From a checkpoint of a small transformer trained on Wikipedia: tied embeddings.
Each number is 128 + 24 x the weight over its row's rms, rounded and kept within 0 to 255. Layers, rows and columns count from 0. Numbers have three digits each. The size before them is the row's rms in percent of the matrix's.

# layer 9 MLP down, 128x512, rms 0.0673, rows 0-108, columns 0-127
101:128129155145176126166175128143102125120113185075134170085103134142126120166172092140104148168129147140133160093112157145120155123151100093135148160135157107080125128140141117158146132136125122133155137123099113165121144134094129132103101133138114140126109147112124125137129153176130130155129151093153152189170130150130123139112128127125133119114116136091112079119139125136203112147139
097:134106118152120142086152136125112136079130137117128145145141133085130121117136190115142151081114128093136161107136124085164134122122128089168124165123074132161116165162112158110118128166111114095175087129130137147145109114111156062096119164126131092138085096119146114106111146100120100152147101170128112102127122128129126143144150076100101173087109166140166148134137151128136148109147
125:158117150122135105137193123145138149140139118121179093103121106117119146152074168124133150182133148136142136154171154165140134149107129108141130102119100124116108123135114121115123142127110149152164143134136122177097164134110160147105053116127155100158142133083132105121128118148136154153126123130141110146149116127123103146089096116151185092110122138137111123091135135142150076106138
099:104100100147134120124106116151120147121125130074127196153126216145172116104095128143158145092130130133168147122120146123173137154126150141130109088104141116139125118135172117097152146160129104084124108185121094168130112115082087073123147123073132165137116113163078117124113140123128100087071192133147100116137149147126117105090108132123149123102117171136139128148164155130133126101140
092:090118088106087134138127162135120152116146143094124140129117167133165114117140162194134098189159125112110116179129109176126087097118151106120111132112123102104149131149146137098134107147100082145107099109118092152158131071132131108127136103127124138127138133170133103137076138085166099132100105156128116143116128132126122113121148145106118151120131128100155175160147096132129153131140
099:110148090197127141158127116159110137141150110134165121145115147138126133128106126122151173110123101155139107130118127116115110210164101121152125130165149146150188159147121145138149137120130144116119098126108128133128112151145161140120167093170147144144127110138112124078143153110145132127126118155135134142149142147123122118098105137139141135108131130070118095121086142128121064157119
096:127172114133139151078138156183153132104168134150124155139139163171147164133129095117129103101137095128158093118100130122185130153168116157165126115133119170169099090139143131089144129159110094131132142116158142120164079147123137144115153110139108139140150081132124101173161147132094112140128112139155087123162141139085139094148089126162116148130165129098115152141130144144099094141095
108:112106178110114108169093124123180114141164088172115095110123144172144152154086110157140138094109129130138122107097138132130149123109141132118127130115110123127109106105130139105139122100161147123128182123108096138159106140122108144121136128146159137130156121123090135145107111147078157114145141145169157129125128127116159129151121129098108083180087112132149108122150143116123113163106
100:108126160141143127146127158131132106162115160103114168149119110154132106147097130131143152121099120147160162138102157140133109121114130172127090188125139137125154132112144105108161106133171121128104135166113199119146149177140135181133155167136114107170133125199173155142152077143070133145133153125124124126117140161139116097138096146160103117156135126090167060115095141078162130130096
099:139118096125096142126144122085127125144124164147130122145150161136116090127118132134148110098161167178169153128140108126127170126134136097151135118130110128096094164139137161140124121160117098144155169147117137123086132134115096104113146119126109111099143143157142081163126143120131158080090128145101130107128103058160137131121143091132105122109114122139134071117105120100151109132125
099:095171125098123106128122115135104107109168142133122140152102107105143148125129119127092111137111161136158103119116152111144108131137162139129125164092139076148142128122084121156131108176123134091146112124104097176092131138147144136101130124134100138199126163107149103165127133087173129155173149161168077110136112100110102137099118111112139151110123196126120167073137097109081159123144
097:136132147160151119151144137098117111138110157157133106119106105081135127106156193104144175126103115091129156164188131137100119114116138155159061126133127114139159100104095151111121137125154128104113115109121095124119129131123211124143095103139127162106091139134138134144099121141127120147138141157115119132184135096156123093146111097116156123130110158116130145131147119148108141089111
106:103129137115159114158157112064110086093109141121110117148139143152087143167110118133178124154179154114173108131139128159124116145163120113116120123132136125133152104130111190118146142153112153137152097119108089113144070149104117122121122109150134140114113113122139127126118115121132144154140130109120115128140136086133179102143133112120136151117169123150083094137149182151125119133111
094:116134174172166106121112147118108139137130141144130145098132130166095099165116106133122135169132194114095140154160119100147148153083106168127174124135139135150132138124107126110136126195126169148134164122127121136151168128103119136110128123134144093163079155150128139122143099177161126149165126135143140109097110117100132158102131114089184156107111128158146110136098144098121111118146
092:126139098117068159144098124107152149096143106178147112172150117114149063089169146127163108122123159106145114119129130116129133124134114106146148107096118078143136107127105112124123131107111162086092153100093129149086134097117127124127123102116145183070095134155113125132150084126140116136138170164134134123103097125145161098091122141085147078137168104131100101133106110139120098133137
097:156141116110129154111136118148145123137093092107130101160110153129163150138132146112177152106113176140161162126127176091142099104061131105090128116107105128112150155125103106123095143110144142135152124155160130078140093082123185147113120106103146113097108133139153080107131081079135133107105099088157089146121114120090169121120133143115127101144100128131109124107145141111074144069173
107:118140142118088095102132117130121141152114156128125143098127117102129134114117128086113185183158149057098122140081136119153140145104080103167115123132102114116173135149162134089123131114117160114163108143137116076117104152130097097170121117129123136155144134140144105154113099154107163160174076167059141137081140164153092153121154118076139152155107109173099119152172153096129127151131
101:139152110134152139120090131141162128116142111103118131131101142115125111101139137176155106137183128144089094118107127110124144147122085117140162151100111117116109116120161128098148131200089141136147120185125144139158125120091126131122088110150129138131130109152119091133099138098120075148131124163147127108140137164137126098122113106101134126107116132111179109109130106118165145141085
095:115119158168125147107128080126132147158139162132117148142139124109143192118134133148124157131135143152104148150123160147171157128067120095172153123167148092154143141120169119120127150144129086111113121165096111170164095119134130174115152129117120113129147112109125162139105109117119138130097144129144115138084131151135146127119075125115151131114045144101114143077192114128123151166155
100:117097130149134109132140159135103102093102115098121151146139131119136161143103113107072148155115128087188138144127111115154118096116157109159126114128125153138158135126108141107097103099113121118158138085132098132130154109189151190141114160113118126134129112123121132097109111144145084172098126149145132131145052133112139130095150117134123129133130142128129126116129138128107120164121
100:110154117161132146089112118182120113167107110084112164144104150115146144131095118116090080111126151163110123130118092143120152141152134166100128087150088121111111142144109173121106145108127157118082118120142204115145140121120125131151173101140144162131155132117156166156117116067124142092122173104157143165125125122086104121143157104143146140098129088112098118111157157129094117081125
103:147101178136147110120168106172126125129086110095093153119109125131126139082122118100146187134144131121114110133141132129157135114113148161124131111120090147109105082142151088134092133114145136090157139090121122146101104128150126123082113155130115077109173127136123150139173094127173132146122141098127121078130174148134110167113103104125159164144142143129152120075178143136161157105105
098:151150143103110088115121106134125111077131148126138103103153144117115161155129131147155110087134167120119092095149116123131106135126201159153149152087121117116131121086137157132147104121134157119175102105102139120069087143099103116113132160141116131104127102162131101118130149119144131150179149103117135116122151138148132146129124124131122137106180087119131175134122134153124159153084
101:116065185091165181149145113109107154107137139094157158190172135162127068165114116133149152154165112109109133108093142150115099167108138067155157134098117170136088135158151145166152131118140089123110089129125137103081140144127103127095181130099113130128129090111139134165172137089120113130113133129156116128116102134159142081134144124120126087170128103127156159150120116081149130133104
098:149145125120064136133110128119118150129164081104135145091117192077149121100130154117134138156136158113142126108147102118111128134167083134128098103088138169119132168111119123155123105128105085113110137076124069138100097123148149169138135134123140126168132116134145112132140131109132141128125136118100133130152119153117137126099191126096114129116151095118124091156109138107110122088173
098:099168148128129143123140092128114131164164119124116122096140144156078120136114183130185109113154145103116104140147094121157148198123096113119164141116117101155100128102157110181154097109127164092117150100174129125157091143165135111149126146094115110087129158150099104122120113094177129130104121129129131134140190156175135121107153101088160170129160095130122108170117146102122154177137
098:130137082091136122120142128132100111187113137111152151120113119119136104126102131105097150148120100142111192099143128128096129121134088113122102079124102091097109172154108112125140127143095130121133107091123141131151160182124142141145151129100136137151116139128131188129098153098137177164095142126130087147111123117136158113179155120162111109139165112129107127116085142115150077162157
106:118153123138142124164118135168125103164125177156113139141088118159165078160111101153100142103119177164128132126159080156136120143132144159110141192107168186138154112128154152161146106103109102128126130135125111098097154165155128157157186142168108155148062137106135150136124136134149120089192158143089150136140136096173115143106143147121132140132082126154114114152127156098150086123147
101:134129120147111152139135129136093128144123104105163133099117080114137098110104092117126121160156132135124118168164140145132133109130115126108096130135112143131185181194142108119119140131120155115133102142115117110059118141130159121152129082106089116133158133144110136101149137094067182146133135126123114144115119103128121117121140126176136167135156128149131151125141121108154129108164
102:125124132124131135085090086114137156203101135136111077129123123140057144072138128185153096115148122119132135153141137161112146155151130161135136174129135141119091099172089131128104142092097150109122073157149176139103138139111117110098155133127126097083132100118086121138146141103159175081110163132104135155136123155130124148162106110129123104123114107106084120092151129113145167138173
105:133135135158126111095089117105122124123136161087140154098136113147105099080124101144115128196139100115121124131141159116122108122119167077104094120125143104163092156090176143114106137153127140088102152105123142091108111145165130057110090067094099134113115114097125138158110121146129136114113138123145107128144133139131137149131134120126104127152105126153142135153136120071117161089098
104:162141165099180128116151134107114177167174103112112120138145117114129163116133095120080110094069137084137136106160121094131140145115123170137124086123137111136116087123157143096171145111128109164100108150151143134145107149144142121105090132108150121120148167144139150113093138103110096143108138159070148134112136141144150127164154149113158152124155110154120121097126152131096136158167
099:103126119123115165111130084119107070156121149143131076128121117149131144097111125107140156127175162138152132142157134116122105075129139127126126108127110110130143127124169095158094132129144124106083135117165096158116146159114125163094121091116143126124109123140162097119107136108122145116110125121099138110144136124145151177144134131149146146137105134117081109122109122126138125121150
102:147147139121113168116143125124133120132134094127108133107133150121129145135109142147098102151149164175077146142147111130140097152141133139151125184176147106158138093126151144125141093134093092084153145119152135119089126134104155145159107112138160127131138153122127109129115137100157123140132123129141098095079142103153132144106114118121107145075157140154152134114082113081115093119099
100:128169101147155083115160117103151106130106153087130142136149112107141101127131106154127103096146165132125115142159139148173112108133107105150174116167111140156115126132181141085156118129129089175145125108141097146126153110119089133107143130089127101165093129149086147111160136090128133152146137106123123107120127116103139130152155149109137137125171127065130137106133122127130138097128
097:128158106120125172116119122152176127137080135116122133127108140125123135128151117135110168135137178164193126105145132138097110114119133129125095100149116071131153150122156113103154108144138143127125147131141153121098101141142106134123136151097134135123131130169098166129156141136118102104093094144131139123138171121171134095144125154147127109136156116125102117123131124103125111110138
098:136153131138146142111108184154135181137154141124143133115122152089172115141138088126123151125072045117151109129122145097116151138148159127113130169143133176110086138115125143113187114158116136146092139165164082162103127095165144104128162107137104186154112120093144129139128113120126120110123147116201109161137154136140159132139121126116139123129098173079134141118145100146151098147126
104:145123088145172112155110121102096135091099152099092102108124081131105110114119090134042126171140123126143090165128127160157080118077128134127122146141135117150141186114128148137122107137114142114139106119087125096063087135125153143116095134152143075127138084155121139176111091127159132126139148140111094115137130124120140129110173126103176144116097113097130142119123152119139070144132
101:128096116166173150152149114106129099117119113132152152158140126111122135151134148104142153076136118125147180140121149125096129139118142126172146129140131155133126145143151118125129164144100136122115114104115147101170159160119152124114129085225131139095120118136191169085137158146086169148075103081152097127182120162140152088150155071149108113143096145121164146163139147156114119135134
096:150193114128125117150139069153134111121114128137118109153083123109126129196119113144143128119130146136142121113129111101132159130087132142150111129111127167136143145156130113087150164147126165144131133158139126141095134167130126150116122118107169092151127135129113148097131089142119129116146114173165157177101122142115090157097090168123082098124117094065101111092137176130094158129134
106:118131164153129122123128164112124155137113166072129123128122138116145132136113133118110148128110114100142129152111119091159112120076129141109077108113152124154126150107106155134135120162147129121124096150160146132147136128182164097098152111081145142122101109142120140115154164107142138138067093132135148119159130118161136120141110089158139158105062117126138161135145123151082085143127
113:171129135078088122141218130133157129087151095149127135107124110100108130123148122140128123127131102130087119117140157166113133146131129100117120120111142137103103108109131112104118126127119099130086122136110122114133108120145139144142130133160141136108166134096128143074112141102130131093130107170186167123118146121114157128127113128151130135135152118085112165122125106173110134134161
092:101128134086108111111131142094150113136125156106142122105109129108153127116149152138147119182096072072143132142122153127134150130105161149131096126140141110111141119130138113088090167165114106153131139105107164137126113135188166106154131117128123117145125131135143117131127121101083148103136129120127215140109098138139165125105135082130121150126140147160119138122148122145064133143148
101:109153115085172136146161130112146129138114158141127124098122086107140145110117108175136108120151163166112099097113122142144123123103147127142139140140115166115083153119171102105123120061135114147141117154138148158133101163135114145144112125099181081155091138112161105100122110137100095080116151119123120103141133131101148117140151089132159133124189070089143135117131119154122136132133
103:186116082132133105115105113150101141073133128134151096114123122155130125109113120145117143112114110109096112135165152185153109143096117135107147090152107159130110116129132137156146120148134121128148078196124099108140152126113124105142141122094111087093126116125145098115115130137153103184116137130101096107123138111113111116113110085086148113125091142111134097075135137147099126097137
097:157104080126073110129174099104184134095124141113122136140148135110103096113114129096092173133108144108158162134134181093133174120132130127171087158138095110104115096172184114155107161129133084143100120150121146147146114121165143141109188149177140115099117140136125155138122124152172146143109096116162088154150104158144148126130118103110089162086128122138118126119154175156146128130136
091:158108085125114096156085148167135135129168150085137165083114095101147122116159120143122138141134136218135133130126099183099112137116109083079121080122104133094129117101138113111097105142128135066135171119104134120120119154148134172160113098100112142127106114123160121122138113143108130151125182171121136123137132105095110148139138121145139129152140155111136089097137118116105117139126
102:108134135110101128156086139127118120126136118140139068117141162084122136135136139094108140109123113131116145119131155109138140188093179141158133152105091081166129145114125148152146131128097148107154085151128154121136138126092118175126115156146103137159070085107159157115167099140156168172128117062201143117148121104160113113139153163144170121119120101195203126127179117174122117118151
100:123165122135142148159121124139131137147118119146143090141126128083160148090136108117086129140135116122112095125115107105116106114150060122111107127110124116112102178131147078102144133142090136162135103151152146130119126119158087126113140153114145146134145129084094084124110170129172118160165126123098144129107116092087106081136163146156045138112117122145193127136135079184147144105157
100:130164152144116167110105179113163119135110100134126173146138143112143104070161163187133139102130103145124107143100123118119143140137084088158138118150118178167178145114126097165102101117140136114141139114115090151106125105171120135126157134065140089141158150155099094107159122110147128116127123150071126135130130096141126091156101155136115154101131135101144120124097092112125131099133
103:139102113086131106148112109147131147097181119157188121137076129110130163155115103120130103107135135145121126096084125131150127110092132132148128113121122117121147075150125163091072121158089163125114113108164100142136142102148122105146142142142124113104090133118173135139108143123091081188129153107145108131107114145125136102112125074067126146125102143157118098121127114105144120121129
096:099108109101133109146141157131162108083143146117117179115102122163111103095098099126115106148120140106124119128103082120135107137144152085145128124135134140139159147125134152188154122097112144089144131153137156137136117144092100127131131164085126115109141091123126150126159133098120099114134166167116164108098089137151105114120110105094130170071132141100093119137087135091079131183124
097:137161111153097104110128133102132128102139124169154143079141100087120130054136110130069116129129170103120167173080084146140118060088103105109153151148081153116157148118156114136122096183188076138113095114088153135152146105152120073150084133114106105144107112157147104121125121144132182147141097123139114102136105136148106131092149101122145123139128111133124087100144149127097137114115
105:130095115129139154208190164128130131160139125149136148163133125091127127205110114139105136119167104150125143132140141148101134102111110172086094117167119108125126113193056123159141093132094115153131122133112135100101134133117117115102127171153179150142139107133128131114099134112098117099117142142145119172129069116161100155131197111118138139089133114142137149122139132157145137141158
105:105116125100179116106155099122128150157096124095123105110156162095154154133151117092167159130153107117110155144151166115128100140125084122124195112158114110114144047103166150072162152154102152198127161072126135102135137150141141123173108123165127121133153155118109158128094101118078155128142125121119157155128152129165177114156118146112142150115119111106132131131110114126070108120133
101:128121150134136141106144106108156114146080199127134134123112102129128142154134155115126104127094118112119117112110130111141100151126067137124141119196103146146125100145109113144121117153116127116153114115124112155128176106139137140156115120150111108145124130081168116146127135150128119145129102147126142176125118077164097107131148148137123150117110132143171174144094115123102129143144
099:130137124154127152130132136106121163096104137107121136122131131154098086067161101147150118148116154144123104140102089133094144142102096127098136117118178113131166130096120118140147134115152129162138146123084096117151086116113168141096112124125136122152115116123132118101099063117129136129142151153157149130132117107112107139084135147105107140119122151110105099136165131147127100144142
093:138162139123130152106106150185128143088126151117124093135113121128118150103138115121180159146087094120161098108116143159122111118132191128123141107123146139116092135114109093108107149095165145151123192147079123146115139123116109144113119140184152160118104109142121115140150127129147127140119138167151163100135145151097105102130093138068132113132122117067113179153111150133092145143154
098:097121103165086155145090106124145138152140097119080111118154131151135123149094140124121102126182084135120172113121134128149121166139142138121113119110157119095109126171099089136135095166134130135126111103165100136143113135125148123129131163152097153158143079154169124133128143084105137130110121103153092157128101098134120124154140204153081156119164104085114146173088122127107150144125
101:145188127149099113159109135125137147115147093110132118124129134067147145111148162080124154089120099161116113097144123130109143116090120118150105117148062128112119082180110100136124148109149121130104131137125103149106131132100148110145088157147141159113098121111131103119129142131129170096132138153165119145164107120122098133131150126120168163111177149124104130100175127173096121063142
098:138137154096104136091151109118127122152122142136147114155144115121138128120155156120095082147135192159155070169146096118124124139133143086142144134158121158167139142116079124156120135137150158132130157112120124150130154114150131146086163118129102144107099117119133080154167159103121114161112139164123143125107103094117122112139130145122137111121095126139110166141096108093148132155121
097:149142151126137126089153152105153095134138146115128132121144113150157167128115084130084176114124143083140150121110180177110115135092120126171134130149102103130099135130123148139091145137165095093120113135126176128141115168138131125152123121113161102147180119091119158086149124102107140136159115112175136126115126139091124130125122112138131144138110155135126151131121059157172141131116
106:106146152142107139117165135138122170116147146124139159125089182092139143171165130139169123131137109128094127122136141123130118117143102123133134139124126100118096137140110110121112106155083085111151128148105121116111130088187138120119137142177095177157123140076126069126117094138108138172071171138124078108150151126154161109170124157154099133178160124128141116163090114116157128136159
103:092175122118133144147109140100171101115087172148106122130115136089116087127130120146129127112101124165090129139113073134132108123129106156094148098125118120099126096105148090172120142146102141140138101148091152107147162140075119155116134107123118148158128145119103114162108147152113155088124114153159150134130102100116125081097121167139135070118116164125137103131170122131139109134094
097:122131114137113096102153129087150156142082131117091127109136169111135127152121100175128142169113122135126115102141117097132118108097121124148108122148127101181105141102163097137136123158158108124144129118117121136149101148161120092138138151106134142196113150113159079101111145135105115119095107101126103100179161146132129088151123109157127091110109153135115125139090155166095119076114
104:169145182171132106064125136119118128160136120129133149095120150149116095126101138143073104144147126164144130153113120140184122157130095177117152142109080146154181112116113153156182107146137137105182129117185086142168142102114118147102121137111174108106153120154096117179100178127122157107138105147098125084071143136134100122166150135131165161137102139123170095128122142124110136141132
095:121089123154127115172136153121108122196134121116095102147162121128122168135113147120115121136143140133111093124146114140117150133146145147095137130151120108074080131086138101092129136109106137143112111149120134133172119110163123152132150113135118112122131158134165102143138146157150046118126125129110161132108115118087133144125131133134118110146106108137155121095164095143108125115120
102:131108075117122106141153125149097186145167131114131125060120123110152108124116128116126128074124176102159118128133152125124136161150128116113107173135147150150124191112093148101115133101181146144164135109101165131116110157138123088109129132109149128100141113152118113112110115114102167116179123143115128158124152113119114144087144170146121133127142105137135148121125112110145132129075
105:101125123122148159163134105074072105116146141138153123144142123127104102138111166115146086115167163105112128143125128136121130082086122130126064128172129063161180115149131098121110125125113142181124166106152143117108128127135118153127150142104141124135147095124117142144136132086096132132115138124112103131112099137142110160120228167147121141109202139131103124111138156124140156116075
098:119069139146134145135085063147177126159117128107108130117119138086105141174119126083091109115172144116113127120123103115145140122123148115166144125122162120090119122136150127157151108163113136093144154109107105170109123130156108147111127114131186173151114121133120105143100094114076114141126054131103109147089135116102085137100146150050126153133101161149129112094126119128153112137076
097:098157106147146108090168130145116118169132136136124139112159100101136130093106149172150095123152138097115061153165120116115101120066122126136119110132146161155065118147135103090134113136164139139119107139147104144092128137130133079115096133109155169146137178081132124120099129122109067128115114111091114101150078162102127078092132157115138139133107179130134134138119082149146154128168
108:142124107132116126085121098118101133136155124115089147172144156103161124140147119100152150147131151154128130111156158119099146104113123180111145125113140158136093151135096094091131135085115077155122111110134167140115150114124131124097104125160158126146167159122145149093134168158121134114074095097108112133131141126127159182126111167131123123149121094166144066105142103111102120104143
101:145113154151155094123138139119117184165121160141065129148114113093120141144079129091070125158149131152120142119093108178172130059107109117136083128110124084138111143124132156105105119133087128138148133148131118115150091168071087114111100091143108135153123126139174084125165149126134103138154122149139110117087143129096141131153117159066145095080120143080165112122125136122116146133155
092:128117124093144131147164128154119117108137102122138134104137150145118145116105120115118084160146127157152116102132104124146124130135094091190088120138133130100154158130098132127136128093121114117133090141142132123125146111127116127124148129157137098108132115163164117125140135122134093132152119155111144183112124115131086151144132104093149175157137139144144139133121119142143139121119
097:135083181138122138124114108136112115138090171125125114090144144097134179137107151133125107093123120087135153134130148159152129121115109078148204104100124156114093125101149150147163144095156171122097102083136142144132121091127152120120195150154150093131169087132110094101100121121158103123140113098131087183110106153160144099133105118141113103137115132109138141121092121093121151100109
096:119131102126126119115131147147162128099085128160121142097164124132140115102131120088122165160128088129114099154165133151129133145122100120119166138160103178141123094109128140152098163148124108123114096088104132114134114098151125134146132146183085127143081119160130142128137135134154131164151115118129105137052127085115177079109096180148129131151138139110083110099112158119167118139112
111:134126119117085150130144155110146113140118111177120111123111127124126115121075167068074117121112116141124102134101113154143121099154124150137094167136110123125121173109127179128134066099146101087147093134132123090109132089129128129137144091145111102140146130196166136091167147131123125149094121130143115118076128119127112130136136106128145125116135113149152134105092131132105122149103
094:089139140133177104145105139132145112143114102127128116118146113126155123150131129126137123149141110139109130157158127135143115151144125146104166101105110123120099116124128138112129149126104140135122125141091115133090128134129162181105127117123145071100092094112108129124126133130121143119161103104105150158135153133137134099142087145118157126140157151114155113136130135158176075079081
101:109131143112100141111108126092133153123157077080148137114143170135108120099084111098120163138139141123125133141139150121105121150116129153142131092136165125117134130119132145108174109171107135165145159161109136131132113124144139086093137160114078140052141125156095083139085114138141117109126116146122122100099111125152112090172135142091130158100145160128157153117107147158112113133117
100:117125097092169106124108123161175109141162147125141142143131138152082130131120143145099126118108127154114104145164122126113133141152149140129132134078150151110138149120131134139102137121126083121134158111112155117121085124121124145109117137168072124102130110135162098072176141201125165125166111078137133143134127124112135159086115158094136081111096140126125138095105119136132103132084
095:167141123157159108125131137131110126087131125092053140108113133160109152120124119164132085111160148160117125124104101082143148128139155109148123141105156156106062082132115121145149161174110130092162112145109159179117109123128089128102133118083145114119117122149104063111098087142115145143161091103105125136118136102064134140168143135126138142131134131121160138112128153120152157112108
099:110160126086118105136150087121150126116119087109101160139113131131114131141088117114115107128138146120142137092108114127142152142125143127095112110132131127133158127124115116117124139126139119094127163143099115142114173141121144163127123115136120150135106156124151136121070141110116115079177136147132132114133104140168115160094101125139139128081131123170101168108112153142131132084132
102:137071188119062125159142159123085094134136130131133128107116138102140136135118106128107149159130106115095121160100160176158112130117113119146141054129183108093110098120142118083117136148066174154143125102140087154157157147112123084131139163142106120156096137120172118139093171115120136065139120138147131116112176158147122174144135104150147136157135150132115091106161118117071157147167
089:101121128099124123136092111089139137145114174171135138175136080121104082166148092083125130109109126136133154108135177089106128115146092102138145081138106173128116113114148163121081137156164105090166072170085143116146116112095098119177147117110121122090133117125127144134139133110133126145129122110094144161117136141141132137123113174137154169124121168122140152133095147112135146105110
101:100135105077149125133102139126115113109159100167135090150128157118148103167106146139169117134116121088124150113121123109091124155127147133137126150132109145125140144122116177130085109139113081134131142161118110172140155125140130145145130135143142140102134187087112144112120178140098152162121124120126111182124133149110094101144113178096076067131146110123087117133088150117116143219128
098:109128108107130132128128100156148116151164085153160094105089148056143120061129106105163161107177138148111102131125092155132131115143138109125138122093151133152113134088114147149109149137125154136115107117122104198123182119125130156114103130126087137109101109143093125141116112108146126164141116124110133116105146125163144113076097099127155129068112121100088135119119131143101136130155
100:161097137142112099111160108072125140124104127147202134132154136129123118135148125131126126087115122135109135164172146160105130121080151138115150123122138121134176117119157119083137150127147122127129102149079120112095127112170116152116140152110164134097134113108112191133121144126120094127106160126144110151135154139126122177149141115109156083139144147093141148148091126105113113194150
099:079150125112120132149126130111134104132096138110165145152128112108150125083149083120097092119158156144060105152094143115107135118132103073110115116135135092137129137155124134148129109111105147108105119157119121117130146135062201126154149167121126095152128127110127137135138165090181129115134142170131136062141120084142126109082109136155103147124155161117100164113149166158085128118161
108:150145097139131091092115138171089150096144109142167095089135158115148136077199144119137132135087137138109105141158133151137134152103107119137117116118142198125138146135121147144107147167092135133125099126113121142118111113124147104069129149148167145130147123136126105099096142117143130139127159103156120155125129117103167211136168150138135121081114154137100136120067139122129121126130
095:137140089124112144142131106105183100118136136155094144118167126108141106111126097145145089136080115099062105072148108115111168132121123137122137135164127079098164124115170112111110134128100125149138125166129111158128089146119153078134149132073133127097153143158134140128174147112119114085138116144151121112075114128078110128118149104152146122126129158180130110143152103135118136160139
098:115083115143120137156126121126129119105155124154155153115192106185127165156129114107163162096120114085122132114134053121138119097166147133128160162158066114123168145149161117152128118113101115144146115128156123123178133173100106094121141126131137146132130094149137145126117145125164149143141124134140126134146131093120076137126161147154110157107153096149152122121126116114127153135117
103:143156094182134116167128121127141122127130132186128165130132132161123117105154144133106138088119145127156130123116076165102138091162111135126115142173081131109135142164138099131102149156099082106172106147156145116169114148125110138129130156129115138170115120146097119155139163141143165158146145154119141119126153163142127151141115123141106156114125095103140124139114156161147123089127
100:109120111160176180172157102149142110148153114140143168124145110147116089102133182136155091139162089115153123127072124144132109155127093148109145129141127179154124155125165117118128112121133108116123170139177122101123137128124109127136116131143152114108070095116091136119152132128146185167148053150151106128094157065141134059153098104152155160103122128112119129154091077121150083141145
096:140092142089140139126116125129128105130185154159104118131127079147154122156155161152116120131121112110130113109132163127130141169104099118123131111095132124160150121107141128104133137091144159103125116118103144141108148107123150168124129109109168137131141105157133153114123096146143106132161130127078117123183107204123140110078165140145144120132136164145117081094096116134107152110161
099:156154112091134122126118137148129143130132142113099130146171195123137126124161094142157119141150148127165150070144135155110149102149136122134107157108062111145122117131176116127135140113158152115151110126096103123144105142109150147156144122149140057103097118141090163122109151169105177129101143151134123143097137123134160132123150135136115136113124092120094133145138135141133119125146
098:156117110100149119150125120124143141195129134142103154138134150151188126144128118099124174141104116153114114129149130100121111121131137150083128074153140129139144115105115113156136109156164091124118124122105122069141144116165130163123130101122110137133126147139169125138145124142134119136143120149103158155100138124080122098108113133153104137170189113193097104128113112105100127139110
099:110141134127110095080137046106107118136094153109140125128156087185134142139113198108160146126135161106133104122178125125115156175109109109094140130118123149113103139099119144126145112138127140171142132125132133119160111137130173092151139105113078132128145146134165127103143097168130119132151132142088101148104132121158078123111100147135095101118115118153137110102120131160150129143115
103:092124107147145158090111157138134136092094119125093110156156143154104157130150134106137126118119139120116106117095119103125131150139091120096156114150110125134137153138120164127129120110125131104156118131152151137144106107115088159157058146125151164195134095153164140164150122105139124157141121116135126157099143130109124101137132122187136074145139097136121105150092148077125161102144
098:098116142124179167109100131120114100110115147095168124131183148090125150111137113137125108154107149117118125123098103110169123113103084105111111105136143130120148120116084145171156131128134093105195080136123160130179112063052143126137124140090133137059115132131134135179124125136116133098150149140110130122124131112114121156115142166159113139126164121083098128154149148120150138155078
103:134118153176204126128124129143105131128120140113129118114158116144108104135137145095095104156130093127145112148140142158113152107114103140168139109114114124152158132159139131141155141126120135126155115133117160134167161147094104159113143122088182145112128121114167128184155141172117131131141094105144173143130136107118122118140150116130137130161119184101134104120117130134159110159086
104:108151112130086102156105126093127166152119098152141132147107131134152142130144153116139137144138129119161098118092133120142148154144127109145119102141171128161125162126088083149119178157141100163091136113132081113147093193114151108137166143148095126114089153130152113115090133088078125120157086084108142094114118134099152093101174129141117136100142160166125131140125140143063115147125
119:146122166077126126102153216112149116092105124099151142140162149117151150107153130137150149133139141102160135107129121144125126128121122116145134123120137141125113164125107095119136168104118136134141122117052117150096081150169169151096140154127153130117104130118136091090120164130110144102110109137150129130134117091121173109132099117133120082093108148127116148129139139152127150128149
095:107184126098147156126135110147116110135135113128101144132101126122140122115162130098134115103148137143165154136098115105158085132109105090144138132111082091104115158122143132114129122137125098145152126116143141168123160086158087113102129150105130113143153128158097100140172177132103116157139105121125121090153141104169114168098119102102172142094157142171158176124109177129086128131100
111:125118129135141147142126144148092083151139154095149120137110123173120139138129105156108138140141143091168124134081097150135096135128113132124140111123096122100121114139081155162157115129112137125134169094117112105127118177131146145153102118109133093121148154162134132140101128155096108126118137139147099153178106094143123152093129142110131141100126112127129125138150159151154184140139
097:108139147116139168123141132165160106150151119144112147093122124129146137154128174133141168183148156090149118096113159108135189119146106101119124146150155162131079179193164148117085121119092127125133119142138162171147159160116147132106106159142133130149097120123071127144115146113126158133065110118117123118146086135128124136079096094122096119124101094112129104111137221125135112098152
102:137133113109137169129097135112145120099094113155127060137094138087136131159101100169122149146137096115134179103134104108109119152142127150158117158089132124102146136094097146136138136126106149141143124163141144137105163121141153135133132138141117110132159136142131139153118129089151100156142154134112133157111136143152096051127093130151105155143107118120130091123133155159134188117148
096:137137145134103129141131141154114187062103163088145142121105115126113135118188138118082154125104110128081123139116116095132142101173162087138134062161139114131137146130138076127109150158140120143157112096092175102114113107091106143100119120107121125123204149114144101117130140107109138140107174175160121139139126128112176150152174132105136150138172152149144137169126153116128097089128
098:163091109140157121129100103131175105132109108119154104202129124128114136119094147133167133135181132107120126142118161119098111132123117140123136076129110127186135139148161142146078122134125123125176133152125113167113154167148146150145138161123133126141119157105090133104138157083152122093126120120145136144155112125188097118104120115119122145102120151109112137141104147107115135157131
098:195165180127183119129158170155120139132099162162134122125139112129085145109176118157116125128111116103133128129130138201081059103152171171090186137119107115146122135099131108152110136118155129117136094148118143144118113119117116157122108154134102124126051104116124115093140145150118137085115112128179104117157152105150140080121085165121130087178119159134135147108155171132145118122127